Weights of a small GPT-style language model, trained from scratch on English Wikipedia: 9 layers, vocabulary 8192.
Each number is 128 + 32 x the weight over its row's rms, rounded and kept within 0 to 255. Layers, rows and columns count from 0. Numbers have three digits each. The size before them is the row's rms in percent of the matrix's.

# layer 5 MLP up, 512x128, rms 0.128, rows 365-471, columns 64-127
085:095133162136135152118113155150165135168153100125144136129177144085138172142101080113165163109063157127125140123057182107179126158177140138179093109120136144122145176083099126122174074131100134
101:116194065078109108122113077188129129129135137060111107147129085165137154103047112108153117125109140141187130115145163122107091121193111132103159110150116078146143165142166097080053098154081143
085:145084146097098103095128081124169136123134180189106049124165071176150126125135188096126113118135144126139105151084140120165114166150164139091104111121151115099110080111128109096130139170120160
109:172142106152061178170192127143140065156124188168084084142155105136136067158151113166122129163145146122124137198148115134094140079126113112157139114095126166083103150110124086134130126130167103
094:133113161129135115097147119118083159176158149146187080088095098155143118139106088154097117080130114094104072139149163132078117179125124125110133123096083125160103164082108131124094106128136067
126:128135151105099157154121147169080124078126131166085154187123149103139118129072153098118135156178142145158161113111137151097105145176088147135171152103150129168217177081160153082088083153100111
103:156099211144117116073135198124117106183189115130091147072144209126160142132156073077112101161083099108149115130158129134111114115113090123132143143066169137127094125079118134145113161152162089
082:144129140147117167220087159117149150131129084099113152123052224137159132136140102104089139136057091110134178148155163135143097107150143085126227126113082151111093143113095161118163080136140135
099:178111104112109165142172116172166126131078141127107177136101178047163142095117122149122109209127164111143172160104164094167107063084159139167120119146134135164130140131159116168117130096095083
094:124130083116108168097123102100079144138160106135120098150133031153159139186125162127116124079059153217152093152189158142128124148120089118125147104127120119116195092101175116143080164155146077
093:128195115162154126113055139138081107144113147129135112173118168120152164066098104108124159128113087100111132133137170151133105161154084126113169097121072107140106139120100099086147195136154113
112:163196162140072072157122176128131155098110114132117105183181138067122152079147144121080172207128124121121113144132136127110113140134120137119128153113138131112112141112085102108127147134192090
112:165138157092127188074120112107125111073148120128120156126081129132158208182113141116121092182208122133105100116107186121162104103088111103158153090125140146122141102138092143146088109117116062
115:129153082090148100100081122221071086132103120156072063092155108114118161130047132089142139166147151182138119179123149126112118178108065165166161102084133137159167156110133136123124140144150167
086:137122090119103109153136119132125032150062196080178132122105083109137128112098177119096197087148141111148122177093152130112154168155170063105098116152178101161135192085102110126117086146090155
094:143149166101156150118123116159109139183147174134115115157130116070128100142152090114162144208128098133169109139122127117131118074116092167141170096153154104146118082079123067178134173133142103
100:111128199080118110121130167135097130140081135105110111140078107165130182095129120096130066115138154133109087106111140186145132143123155169103113103097190067145085116115151087129120174146133140
101:135164112123057079118152151149098113155100152072143113035127096123120184149133084148147154165141153099081090178148148131142123121104149132116168157119167067121116120099087046143126088138115112
107:137170184149116210158086135090152141137159183088158088117057097102152142174119116089122177162142109100116116145187154150144124127165148103157144120127118145161170175086110084067161104134105083
096:125095159040132133197089086168122176106139159145093157156089101118157111124173086176110096124110127088134138137127137121120083115191145111123111141101174118137147127137121091140142085139054111
104:199098190107151159135147102168135122151165183104088151136142145124150152091134064073153092183173106149143112115175093104103086124126130107188164122103116174159155121119071096111119158136125080
102:134118132162085173133018151103107109070131200143150128122072155108152144163124038122145082113072174104160119182137168134173147137142133105129134114140117110116163169106146074124127111126158124
094:128133142101132131103093148131083149162138118127102114132014176118111194097099151125160054160156138120103143151161167153163145113179101079130102143099105112143154124101154103115152183187119084
069:127138143127115152112153115094142136158103147126088149102121159115145100160124138062150093129135143148118121114117147093044191088099178154173100149092112072151143117132095092163131128214086118
096:185130163139119193141156113144155155163158128118167165162042113132194083125082116140103124169151110143156113108147151114093124175103161073187139107112104157141134162117136107048083122143100061
108:113134136188077158113106130115138120103149160122151168155110078115161135171156122122100138125064119090107152111112133143189096138138126084149145208102124119022183145138130107187149047130136133
098:118118112136119105102156131119128091123078117091168082166168058091121127141078103199074102155103116133106152116085112122074136131108122118111171152076147141146151093142142142115128120186125105
107:099109150162145096114080129112147045165146158075194153147143120129150125117163095158172132104078152138193156135121155105165135095133155089170130156096153076080135180120128065133064082165073150
111:167114089116141075135129114205143112164102173176108129128095180181141110135090139133146160153123078131198160177089139108161115107167131092117092093132100081094133120116141088142051088146059132
095:133120166105141104193125129125167131116084129168071153138092087164137110152119177055207124098146152172117186095134125137114117148159129114139106104113094096147117115128129101117079139164119170
103:108150122119163177151102140132142185097138122127182144188102130159116174152134119084142162152176138146142114133069144147118090108147078118227154157104056128110123148136057090104152134126080132
090:184078120134145050157114157153096097119080154200153115076177172101164118130085049131092124103149154131106127180114090094149104106138124094139147138119168151143081187105133176114074046161118117
093:133112087092121099074087140084063114125134128187131131199149137136137122115101121153132105104183076145135177167122155120133145127080083106117125125123109125138093134090129150149078128181191169
093:165121153094124115087127096114089142113145094154109093158132077123134144169087078181136093166198117124173092100075129140078133109098078158166200171118137164140127158113082130156104098162092083
110:141157155094139111126083138156122117101111126175076083167085154089129203061114089136124103163194127164150148109154163069183118128115176130171148127119127102116147125101116132100114158164128089
105:182100107049022079113161138180098146175114179135123127072124122138169075123106090169139123155138104098123140171131121201200109138130143163151145130119079092096132129121129048109136150119107165
095:117125079121079114176131155150141171061124180150100100168135138184104139173106137072149128061140149142117114136120087155097141161195144117104111148066072106116109116124078112089164128169143160
103:182149088109114104209107111102115093163113110123135101135065112113109146055072127106161088102119081060127093109193170088119158145070052144135150165081160094154105127117110171123111150149128140
096:112152158106148142106075137133100128145157139076087113114117090104109148082099086165126125063150111128148167118099132145078077139126155112125113139125112166158148190110088136153128085147081162
092:099138202152135022110138121096064166126141158128111157091142163101112174101134156063145096141166127139077087128121179104091108102068140106144126120083127135132137163090105150173089094170165167
092:175149130096064145125139207140091137135180172109159095138124184086174113143126033126104153185150091128189115154126136147168064136056154119150200137123096140130120140133125116102116126143106083
099:122182155181091180125124148124120140156129093139100122116058087121103198171117162120175109128128140128092122153074206126116138132138083089176136169125076114117113142126107146182167143152102108
107:195124191074089166147118161133100148124156163135134064151066122114148120100151102066088102107117096117169155133111111171156095097151154127106155129116166128168141179133143127113137138131079129
098:152057099199096105125129144118122112109136142161150084152170105111204131171136125137106127117103117119148145168086159119151125089134083046143130144134110116114115194084154166190093114127106094
121:140129157111101163163012130125123067116156153114151152179103133113128121191119120106113169152134153153118194153108147085093106132129131080124121137134118139103193073139140055111128148138159145
096:196085144140090100128140195158112148161168159148153135157165159124180107083145117129094154136114022092200133108105128099130095055110132101138151188089158130119105197115078166078127119136096036
110:134111183127083159097153146126172098130146119111132116094127151112176142114097101117130145176123129109142113122125129136208103100099148103166174106149189150110172138117181086075126126130099175
107:162132088119119204162135201121107100147193166196087122112151132095181144140146140069124095118117108152114102145119133118099114099075166125154093158132155103145137138123139106166146132128174079
106:151126183127115099124043168197113149119131139144167117117146121165160121189128085121153177105102132089130163154086147167157068087132100112124106142101091086083110184124046134143143049113102151
096:139105144163159137179130172179159076137102180121149096099137142128151131142101091113153178139134170084068157095124161098169126134166086144157121202124150144123211168118108151116122067104098112
098:115147125116132089169059116171169131138113147174130146174177094158141141114099126116179131169121064104171192153092213129084090156101133152140112200135079165125101097112044104204081159126129116
089:143192109076149132144086102192092162137138125162085107119184183152171169176150124075198177079151158169156118150120121173079105132156113054156099120121120093116109118101120141130084141138164168
103:165181134198113108160176143089109057150098149099114142128111112149143096172131156141105130131125139099142114126145150157112121134083099069130141120120158128108128139129149116147095127135090082
100:108128101136203099169056143138137131189081124126173028112094082153123143104125063166159078107093141169149147127094114134149126073109103132132152166100124107116149130094110128154050129181104139
091:148165193154088167149180176105137103174155122128162108104172148140128095156149178104152116145140112101126107126083133157158138116177085152169106139088120140106152136112086111095152098129087098
087:123132228140150109149124139231150167108148126187139133118089164110139128138157109115122141095159137134112112180079132078129077086166124077123109126100131097114141133132156154137115097131118119
089:169207113112131156229090088096100139128153125185078141149120128151201116117133161086123143105088146140128113163158064161110130104105163012134120074152100132096133162127140081132061113143094153
095:127167123066094095163139163149142132117158161126129077125192175118090094133105083146154125123089126199182177122139107112153101148187106143118172159123102076129158156120101131078180106169203133
089:184155113139110154157126150097109130158153223110179109053083169110173134129068088132122139182123118112134142128184165215161120124075106102174124077126114157102155151100118108095212130128119107
111:106118104104126104143095103181129131067075142123142136178138197103111156119113055151180133133074116159168133175139150094176103141138106140222147160146106097110158160120129088129163105129135107
097:156168046120130126227074112178173142078088159133113132138111162076159124181115115127145207125124088162129154141159115187115106078156114097142117107149079141108167111118165156074133102129101190
103:117166146051137106113085094191122105092145166086128171143152130098182212157147115093114081149171126118112132144136157162137096148093137102158150137131143160059168148118164052198123115123113130
096:144059194131149097074085130112072109135185180136143095083112138159143174140188073111123099139113095094166088165174156129177106121136131126157177162091157163141092124097093104062150156126111094
097:165125140117092149140086124127131046108139152211114092129149157160155200120098091085102160135109179122180127170106117081121116099127025126129133154119155128133129166073097100172078129142126098
095:213142156164143118170092128142095074134144151144091108162099132143116088132030126170114137096137121118174129172117106123080125119148106053138159143081132139193157137123148231091135049162115075
105:150147152097151104119034129131128151151128107158178109144129143165139182160053065176139147108111133170157117173076142150131115120107138075139101122117110098143089092116127118101092145151113063
085:159155181094176146105106166128146133120142164167148067119153161072148148078113088122103080167148106108135138163181090185120073152062186152127085125092167076136115100128138106061071162144157150
097:184126160150075137141111196098079157136148178137152123134182158141136101141122085167170114118073096149114114152091136149092115147164095111151153163117126138080119181109058072077116147127159080
088:140187107123136161191102117133144145140136104114119142142112157102159160092061064149133156166090165149119186138120140159128115160163044117132187173160070118147098132131130096155169155102101084
109:149160099113107134091153154165072117209151193147170052054144148099141148098107069151106111129094126114106103152188167156136092135143085105119151173094145148185177077120112114142134138124102085
109:162200105121099093198077139096105115049106204195117139157156139176124091125111120115151118141143121132080121138101156098153123146099137106128108129114130121073179145115075102086171113142208087
112:136134173108127155138076132174053121105147113165151125082106154092147199164139090133092153097120115091094135153048102141148104085132121120168124144122170115115123190131134141130071085134072116
112:113130131143105132120136146130116189132088084124164141189101099079114162165081106159186146136210087102140168100101150112116122079089137116200143197100141129132131143084042157131151115140141110
097:149094162136161117110077084162144174109198096129119141172060130139174098150101133134086145157157083150145134159195159133088146179139089053131195095063108164173086109072139183095132122161114103
096:143067183164156141109162139177150132093073135124159081172105191102157103151124107089116155114118157145111202180095105139129116094112160074209080147151142103106080172121123121184098112133125181
090:129129108127128187178165146090166188126083085134148100186050124144112139156124122137076121168094106173117160119122133085188119152184089050133172107083080129124138099093156140073113083193123125
100:150181154158141125096111111128098116138115132125119075177103128115148158180099139098111124094142124108141117146137144124106124174136173053131158093102189113120131128137174130111157131123137118
086:131101149150099157147096123142077094177127144155111141156143132105073079125115100121147102095121108141123153157106115140147149140135148093167191118075182079062187152106116110141134154152122138
106:129142124169143132131072094114118183111129127147094141160124166126150196131112141077172088108116117126151155171154196077112136104100162129152158081131135124150117144111163104148177185150166059
106:134142080074143170161136140083119196099171109174146092110150117083129183115180155156110093143165126125086119169104174149142150084083163096218146181152104136128114140077049095162090114123141128
094:131143127068160126137102125119141116063110137164159099170147129146142098156104119128082166102168144137080166105128126158126115138178079156127149106107121150145208131071159133048089120162090135
103:182157104146141117119091171124092153135082145122150078107076089091155151155000115163102126164097124162124158115106149180154118123078097140137192117117086137168134140118154164149128130147122086
102:129197132112121142193098089089148212084096147114091127192098133169150102145102138084107180151141122101090163146103106161128085081149111089140140102084086163082145188117111084162124080153081163
105:152126103067064157143107118094102144116178154114153091170127139142179157085069157155115093105142114095223134072096162167120115090145088130130124169111125092124104124126092111074078144141094192
099:118151130116119090139114160124120105097117191108161172157159098082133138088117138149144104156162134188111192121125118197097087146135139124181127152098110122083158085107090120134123133141102175
101:190135095057143146133126091086105144130121137116180082165149069133168152156127123187096053163076142145129056199137151160182146088126088119120134071121080126129096112106116110117083095136104079
105:133144126080071187131150080162095184135107095164100134117121093111138122111090127154134150194180096106126191141114122076152076146100127131175166114096114128181146173115133118137164146146157173
109:196170120108110127106139175190114115138103153111113116116159160096172087087154106140132117140184072079177074121175125152072057149114115097139122167094129080141133210138104084150153150126154115
097:175126102120040087143060113118049094165169184200092135048168178153142149109137119111053138148085099115207143137105097117179141096100097154086084144099142134083100146123116125165085111150119121
103:150155091133117124130116098162109158098159122151088125081132206127151189189132054103171195124097187142147108151076155086139092088155133124180165170157126100098097178107100134179158111130132106
105:154154114167087097118094096102047150117177149139119123097121175116183106129139130102083185092100089138160140161123149166160150174126094020123148139141081108035098222122131131154132106135132110
103:157107105155119109157160114158098150142155157145079086120122110098177102158152095112201169191061161131182120181088152117097125118123130107129118184147112130065105138075131118200114102152101085
101:119102155111111093173053196148137159078101121107233082134080142085137141173111121101111144101125107133150177059124141163169122128118023148147105111116136091087074171114123176147096114139121152
116:121142156142113137088125093155110149147069192099143165085182120137149097179084097159175165112148180172163106136082097170115095151159144132185089145114105116079138116109139096163101105149113126
102:093174094129158146154071105126147189074105115111144104127157115114127150139068130150112113105154117147092183173121149086150084095170143145186152086141095147121108176123128141124124038131068144
108:150094126119114104110130077202072154158192139155107125116144134106180117090121064083144159149106097111122174196180140156085070166161132081169158120126179150136141120111128082108149109124151135
094:144138166119065150191120143200080043091094121212135181128097108046154106111164117135168092140142120133099154175133087167155072165077115127151128162127178085151154121140170102132110130120168161
093:131096181105127106104077122127110191144170068147169115136071104139184098126110116184063115108124120140148167161116133169167127135100134115138112157106103110109151091079128158104097189148098084
113:207072099147162087120183074190169175086083156104101104125132196129149103111115048105184127177116122170151096187173128077162090168156117089181121080107087082161098124102157097146164128166173103
101:124163113109117100116088145121063152110184164142100113130179130158114207107088150098109097130131122125102106164114169102131142144095111118116168214110115122080137120085061137134111090155172149
098:148155179070165081143180128096163064088115119141117088092153175069133148154106100123115140138141151160131105112100130183141131161099181131144153071129128153164093131127139089098058119139134144
100:117145145086164092155095128125071101098160109107174090152125059168171153100093099155171106079129142198101100131140188131085137158126123149129131095109109062123125128089164158109063151120154086
100:150105066103145152143118124132125168097104190114101101137134104159127102072081171080171079131143081133113092084130151123142129112160074161119131132089132114140163100122097129141145104154103183
092:135198173130127212154083133138113187103131126143120100187107070120152100154104106106123180131135126149119131138086123080132118153042087061148136097141184115087141123086152121123075131157122060
106:131137083091083095082057097128123161220167092205123108094135054174117136156117145133121131160062140134153119151114178074166113118126145126139157119081108102136147142113081162146103120163182095
118:103132093116143139099136146139108146187125140156094078082116118107125149100112116101136115114143125116105120109178176145170046114097094127179143134080145115156230149117079132100167113147121103
100:134120157191067176102166106107128083158176182142098155069109122091117142162157142165124105121168156110182122094135116170116122152074101125195107146144115139080148096143109111119146122154117055
# layer 5 MLP down (transposed), 512x128, rms 0.125, rows 365-471, columns 64-127
074:150139175121152160090111078044130131136130148181126147093081098128156104127133094111168117105143123107091133133137130141123219117105159142180070152154118140136113117099072119132130205106095105
107:161145105243111105158114149136161068149161133174167142115104156142177063157158131095115096112139163161116129161121074140149098113145130142123177070155083093095132178069224122111106094108100157
088:124153141128096159082164156173082138170162121129126152085172148111052141176069084161177119146176141121072160163141161128163145126100106118167124131127122104128170134029122141137086218170173087
113:136101108128126144156104072101128063138153155135147143143119089133132094090174117122128121151140076157083092134084157145148151131105139108206139062141154136120123185094136116137085150157110132
097:068162138118145124161096194151143138110096086086120113230129084112138139128128115174082131127153124114165168138163141100123090153133107171155142067160139074106091182096129116166096102100120136
141:042124154190137095138117142168054142123136147167114086117087136141080150143135109121122156100116078107060154133115098131150118113181107140116123146156158118145124082140186166085138128147088178
109:064176142108151164110140158088172109150069069155063151081148116116048157133181194101148104148164155167121144133121202097081152128107116121099149147216164115171153156066112130126070122131120117
083:142097147123112106074180138143081126115118155080135162094176059080110127138106146144140100158154143153095125114123147124134178104081125100195145124131145092143168147079132111171134137104140123
102:109136122103065124148069112112109113087136129113145050130132111185142145152153128113168167125142156111128118151115142125114203148119139139057180123106118126099122131151110135147112111045099179
100:134127129090159178163155077108107107157080101154184151068096114122108108059117177111076131170153184107171152165125113144108138114083124206137156086077152095158088124129092127148102117129116132
086:185099130130111106117141127091063098156190104108131122128158166148142133108168126154148119155166120180073171115147122118125070124131125120129131092119155207095116126097181194131039152080077113
131:122063160144155148110158120098094144154094123151139177136167126161198163079188143140104176159172142114132138090090130155082073175095109141115157090106065125101109169083152089110178207145137118
106:172111158145148186105098141069110126103163139116148115179113124103124123117107179129166122129112139109113136108092190140067104134097167079123117155141130112139081144189129106143021127142116179
114:071165098133118165128104166209093098149110113111142145111135160090128164133143128105126159130141138131108103135127106149124089061130126185151103115130145097128128152148126133097124167112122175
087:153177122093116119138082144108148154163148135148139159104137114146126070145090233079084145125102150167080165086100108108146137153185123134139136114139118133123159115135086115125151117144160120
099:108145172154112153109142106140097119118160092148138154161199154150148126132043138109070096138104108111102156098155044093129121158123091130119109119108088215158116145133113170144104159106147192
104:160131099152106047060118177185161182108148150080098081122131133149211117137143161134106110134159116101087198129128110094130140074165114100194139074129116121140197191152151158108173151108158159
109:205094131115142098117143135200085073140090144148077131125122162139125082149140088140156137140102101111085139138088035142204066136127159100187013169126111137126157111086122106112141121105112131
102:158129148132128086124157109087172112151067064076132162169155140146126067118100112154143120094114114085117125094095094093153208121150110096125107158094125181102117130168112075124147082084177126
096:106118101135101130158134122153098124196125185055076127115063118068114143139183108144169170103152142124174180084088149132165171141195159112198113090146137079153147157154106131150122124122137125
103:086147118144134149110121157089091178108143151073087131111136112144126133163188196122118096086147159075100120123125163094154083083155101129155138155108099082125152097078154124062105126166095159
101:134103169091101151098127115154141146105114106116102128140130115134145098151108114125130134118152092160139126110081147119135255110134165136182138117124147118099145070092143121154181104104117141
098:127096125143140171121157157099108098124147117130146098116124141107090131131136140174138158148142065132112125069119103164108253088090132137103107143073114187115129128145165176071111196145108098
071:104101162103143112084172133172124109113063074130154130115125090124081107092114109136138133133189111117106158156144129137223147091136115158060141123120113173131121137158141161116091125058168084
096:116071107153123144179123153134144150125115132123155093156128134113121189136103147192127097106142132109122181142104131150107138136159145116080105090140088109173120079182171156109142093102067141
109:121143159135150147100127115157128155090068092088168081123151136179081172145103160193149109110109057091074173106131118113106038113111111119085093090146079159158152147205105149123170147155091108
099:136107138156147054124094104142187141173138151164137126141177180131187128073153165082115150147083110165133083106139048090077125170127162128119073131134147102126053104167164127112178161079117126
104:142133137051144149097102108087139089121111151093136153070158149168111144148151129159119127138109041133086085119072158081084135128102102156101120161138071137157060181120049102181185196085172126
114:096200137148175087109107155083144153066163124106134118126148131155081074131101145135144108071180139143173120128144153073096073133127158108194114125169152159170132136116143130152138098119067088
090:152133145112127146113161136123129166136097125137098198088174164120124109090132141141090150143135151121199133133131122056139152143075145095150186153107122178127123137143095124157077126076121101
092:148125057152107081113119178188109115137103122123135152097092169130058073165107125161158160142094073124077135114107184123145133119124138105126076176121184123137168165133213146157139121136134116
088:049131135165121088076110140117110079204168136152077179112106082100099163154114161097148135075126139124168105159083143139113196143109121111104100095099132101106168113157128177163125145161130103
095:123150121099128075126152193122125125098116158105157102087091107141104190168087148130116117078065115139078119179130129126102117130177083142078109142177108159111071139207168132136085154048114110
093:131140100151059183207140112152135171100161166129152133124125131107131135153161172146138090122102129163107151156110084097105099171113152148106100076164044075127123114160132134165142174094199172
112:095134140165183139166159121093149085123082162098113127145143073159121129126102200175102105101170100090091116070137176081115145118128146108178077056146165152170191080084093113147127159119153099
103:098108165150173133148190125137134089095121186110093098097071099116162175162125175151103092110080132156106135130101144117137160085139148086145179133127189125084155111052117123100172085143187145
093:130035131185116090112148161086141075201127063081174124091103126154160112087156107139161129147130181134115147152101130121136185098055133104159165123117120128103115175101137129137141147105075114
103:062128148142131119160153144148162133174164193115128109091075179105168129133085140058109143150117055071115198200102175157094109102134192113087127120150146124161146119126146135129132160059051155
091:154099149147099144137133113108132141156177143228138132090107173127146073177120130134133143084099130134169140077140211104088210114149149085170138131128109099138160177122108144124091113098176091
092:071090148165105107128164072132164086196144156107132121117148150078134127115120116126113150097129106153145112063104113127117088121128124053124095074187155160080139135140101098103124188139151106
095:103176178138101103107031091108174173143126097154111175123094103176169161144129137075111134087095157156109133092145141164064133065123119133087101151102092065203098146124117096169184138148190116
091:139124130115079073120147125121108103162122141086166143121156127134120117125153147121116173105110065195129110130135072137122254160139152116132065161090148114079140086182123157155126143179175192
112:163156115102139047171133177189082150116206172125151179128127144126148123127132099151135153150156103163084138108197062116125095178176137150102086147079132070114149096107124070117146165153174166
100:079149149125167142170098157196082148135091148074108134118087210071135093172065138096110115143150145156119138119105088169160091133132129114098173141155146132116140130181134119080076140117119164
137:159064093149199113169154148065180144090108112108129129151124088165078131129155234125094148136145122169111189136099167082130211149145110144043102184159163114131126149100104167157109121167126151
092:073154097162129139172125102152140108076101091124095127098115100126045153143106135166177155115137154157059132129149122164149141112157124146099130116158116105142151058124179098133120226152130148
112:147147159080146119099111140112078112113191132097134183124151136139134146126108085123106120118082134061145099149124134098107055089153133087132142160141113090164147158208085101145176171099107145
099:116144170139148087156173107103197065145076121122074116097136160149152134129163110115094113152110089165142110103154112048124157126105137100108168119166111122131104142100092148089102123088188090
101:115139112135161094086168165119196147114082108108108136174129206158143121082134101106108086113108112181163121114129133102156177124093120169133174150160128161147158164101105108145078151130171184
088:137189154126102153119132143070136149118186174018095110122114063100108139173118141065122125195166173199088132125132124142129147122097121190096130129083116136115163094153095150120071152144106144
095:150098102174118138063170145112144149113130079140164105121107100087132120144119112187096132124112108063101087081102089137106121162139135117103106105161097144174145155157203168103156141139172116
084:084086146129145137149153101171096116120128138048148128107065082087105120148080139178182112096121174180106105122141114129133139179089149096088115142091121218114113190127168111113177133108122157
103:095190100101081086120123121186180153102132142083147134112126115081177222150156114074140092065137146087157110167188080104140121169125150184170178155094133098149090119128126127144188149131209115
091:133151137103105107134098126145199123143154095086177160121106108166158132166129142197119143083130136124127024166181086123112082192152158139145082126164103156158152145140162144145093080095197118
081:128094101125153123074081101121148141061164168093126137119115094131133138146114152130125172116119133174072148102163152099112122177113128110089087137138114091141092113107117110170130140174098178
085:153104086131085128090146147180122178155139142050122106108099150095146091177106142173202144081177161062161096099133112120130094093117152176137137111134174121142096164137155127150165099101105103
087:034091161099155177119115106069113150111149149088133158074159126091132129151071146136107141075108141152153145163134125143105135167139131151124086112143151188102148113109110111098167166154108125
095:085102156159108186147148144111152160124147097105105154122140110149157133120147164126104136134158214127085073129105105124126188138134167124176166101114126167099203122128164070124127119144108156
095:122110145119130154130113149062185135115226081149170137119114110145112133116130135106157118118110211169179120091132145112141184202103095151098149156073174141159110132115066109085129103060153152
117:093131070157081136165124139103134100169145075139115111129109137074134161167073133114105146129128172168074134158169106098129178107164171173067138135161143115138168101095108109070192127192051124
093:124096166131142141083183134063144130213147136156075152173120118166101087175130107081110091111068116067130115175082104112170141160148163142175071103131165114111148144134180074163159156169129159
107:124090164151134167076117097107145116140137131067170146159100139157110128124103137156164066175140094170138160153105166108103101099139082126095153159087110097071135155157187111217112143135127122
094:128116136106122182111209085144141208078094075137121171130147146173095103096067112170148155130190112129092115115111138092140106140088097129108133092145102125070153175121111171119068108098187127
090:122157180095107151134147051120055172118106188063134164109115164112103115136092167074115065175142109127086161119111106148107109204114179074116155122158145125156156136117115111075117177078130176
100:097112111134124179098099164121094105102114091084114146138097113138121127095082225148140132118090188153142158055099066109175119130180099120168168139141113072131179086150142215167166127105111120
103:141178145093196155082105146141146088104108130107067151112150170076092125127087145159163116152123119185147154119166128117075102117124155183124108085143112161149114106137191109107104069095105187
086:113088123177181129122131094099119111178134113163156155090133164154112116133151148132151128048136139214162144088171097112137143109125107079103059135102117115131103116118138132176101084173157128
102:135185143162134122152095090138060131069149137152169117137131108138126131165154141181082139139113147114126097108136106088138106152117147142150101147116143101148156120192080066164132181118135108
088:162059160152158129108101125106138133187133185106134151089125145126179125145105103098195085086150139102105116088099107125118192092101204161151109147092105153079117126037138058132139157125119128
106:146108136136142132132143122108167195125141124149147137176175194111115112154163159110119107138092114096204119121099082134108064144093145170130179129129101137080117164100079081136065099069148113
112:189145141128119087113169157096146093051098144101110113089135100112102212129174126141132127150116105110143137179110139121153103131189135106208186118097151150128156171173104167110096078096127142
115:141145168086116121133100145116032167150154168114162154176130107157151120154139169142157090105086123121174106112117106126148060133083128130154120141116131089086105101175073047172171131102079129
107:062100101121116202165109157102134124146135145124162167128159096117127142098097137146179158132077117159161153095163199128114200140141122180096116125147137157138088188041141138114184084161095159
094:128149102162117162128176128185143094109104109071122112136124086141117150166154122123159144131149119119165119091119125113161085120193140106176133152164158123092183084136087088077122081134092109
091:166195154126110127122104119059033128106133040163158121127125146065133137130123188179162072154117136116120112107142150147136141186130055198105128121132077154152149129133124167105176124093167174
085:126121135071102143081152118188102156142156117079158151163154142122104081155164171196188174133110071089156149129114125111149131058118088133168124117088173150108174113115161096118134093152116085
103:094180154088150103074131145141115177085154191126151141131185155168174151150120081128158167113160147082129113136113159157091167120192073138139155008093125130121104127168101128097132138109121108
097:170158158102135133118120143084117149123162117133134101147120143059122150136161126132122154160125099131151104123161099110117238117132120123143153140134153106139126097159115120106153148078102126
100:128157069152137128117146156130144062108118171087110153067140118111189176126155140132094149124144153081130158087076069125114108152144150160091198153098155105135117137143144074151092159112140119
105:099177089129142093116174090090106119136122148102141119097109109084089090112136056131116177123110091088140091117153194085105166132125102131098157143170146168118104124081155189150195128156190126
098:128130140169110187110128099141121127194125137082102141120062142110068087142067174141145140153091065153084107135160109123117141148150125112154077094140124113135130119165166153116171182174115111
104:083075170142095112078156124067107131105198111120159129109106173110112170098175141124116111085137120095092152109094157185155220131122122106117102122145097165113097114110161139185168172156106103
106:117136096171083123144157160127106134181166154181114183153101118080096168147145121100125154119160127127031115135164116094161054168154150113193094128142184092121169109162154096098098140102147140
096:177136150167155167169105136168143114145156136130111179113109146116078117139175136134130148175135124171087163093130111079166127124101106117103090089149118114102151109107165148161079139090139129
099:148162130134123144073138140161118183122093110155143099103161168164133099126155053156147169156129120057150094149144117082189058088113147082130163087117150091155064179193099180125116109065160076
101:183127060137103103080121205131125120117151152151117186090112121102128119132152104120137156126121190126091127131154129111086144158117162126134122162127201081070128180140110109174131111157136160
102:121087132145099089179125133142124154117098084115159182102119101080193179093121121075126103135181095148092152122130123116101136236062191208131133122095115078160106149124127162133172102137108120
105:075055118179164131079110094122184091148146099153125104089082061142083160134103183159100151095145178215106143126101145113133199152134100155081149160136180163119116094076179171131140109148101146
094:127172197145185144116196077137158146152120106081096104096091115064108076122085074121114108130148087200122139198144161105120151109097162115148110095156121158125138163136158084088092157107142163
097:103142069174094121121123147117110073136133141160105118133041155080135126131081140143124121125140143123128152181145074122113176158151092123088125092140140112148132100134142111154144156118122166
100:078150133092145114133124187142136139211195124084122155117166185138185121112146155151102144101112125103215173133110142081109183079106157123066050113144124100121155131098162107159144201105115061
102:122143149121104101129132144146070106134139187067158153131123177116151194170136093084193140125142100101117101136125106179158125164151168158166082065073103106109132133160192140123141156075110121
101:108096124053147120091105134123145141122080115117109163123146135097195112102101101151116145171139128116137115143044130200142107104125086113160149063124075132141193126111152116167107114054088153
116:114135087096165126091102127162141165163156119084173068144124179148050120148107142127132184126167122183112175134124131121091092104113140123090103083109183123138142116115133148080149152139135162
097:124143157129134166110112154120060138151132149184112103120081142134123121096156093123102186152167073046105122137152161175089138128097146115166145111061150153097138164135114135098149119167098180
107:174151136120146114139121075092158125104115119119137196109183145125073133126159141135107119119067089114122188124153098140160105147129107155129073069108124162125109094150112112088134126086160142
092:103186085070160136091157145169095183128127154103127088117115132121090184136100125101140179145097099132127112155153137109146051104142131135106138230103129115147125143121116141111137192139086146
096:115154152153101104169171146133139169124066148052149110129111106118135199126134157057157127145146138075099106098158155090160155149120176142174126110082158095087157123160116166091151084158157128
127:107161062153145101169058083069116165129200113100151157132144128177157118107170209091097093092112091132170155084147120107105155154116141079149082107158126131147088157101163110173155146131125105
102:112085194161138107161123101095140128175143116108101123140076131099115122184118125126118166075143096173178136110143127131109176168232181145086071135169112141146098086120134107143126177059170146
096:132115082081083129070110139132140171088151113092169164183095169132134126081118153145143121091178115141152090108119204114095140110132114157144088163137097184141103166180105132153172122165135098
096:136190143078078109144115132156158157107124079101119172127115122106093113128123119181140140124127100105130159140113118167141100126136170201120124164160152119176136162160166050095127116064153138
095:161115128137136086194166169169101122101134134153109123117140162125138149143139077158156177149175161131063150210058152091151119037108091100156122124179124119166155158118104117130120093155096173
078:189121124120106135058172123164148087134112109142162185094111108116136113114188134085113109118164106097121111081151057116172157114143117125114142117131155113068159083165179109098113208081140123
100:100155119157115169157152094171098112159109114230095160089140142102126098137135139124130169135110132099145103153160128142150088134122088105121114136107143139156154071138131124133108155137205116
121:105119129096102110120128095159121165076135158126141159149151083157108175160138168132079089074099110108163136125134086148154139152137111119070127151068075110081117107101120145096160185189092145
092:099130129084120084121115140137118174144168116136137137164123103128144132095151150104093114093095120209140080104128107073137180155179191114143173114101183144157101174221113088040135124121128162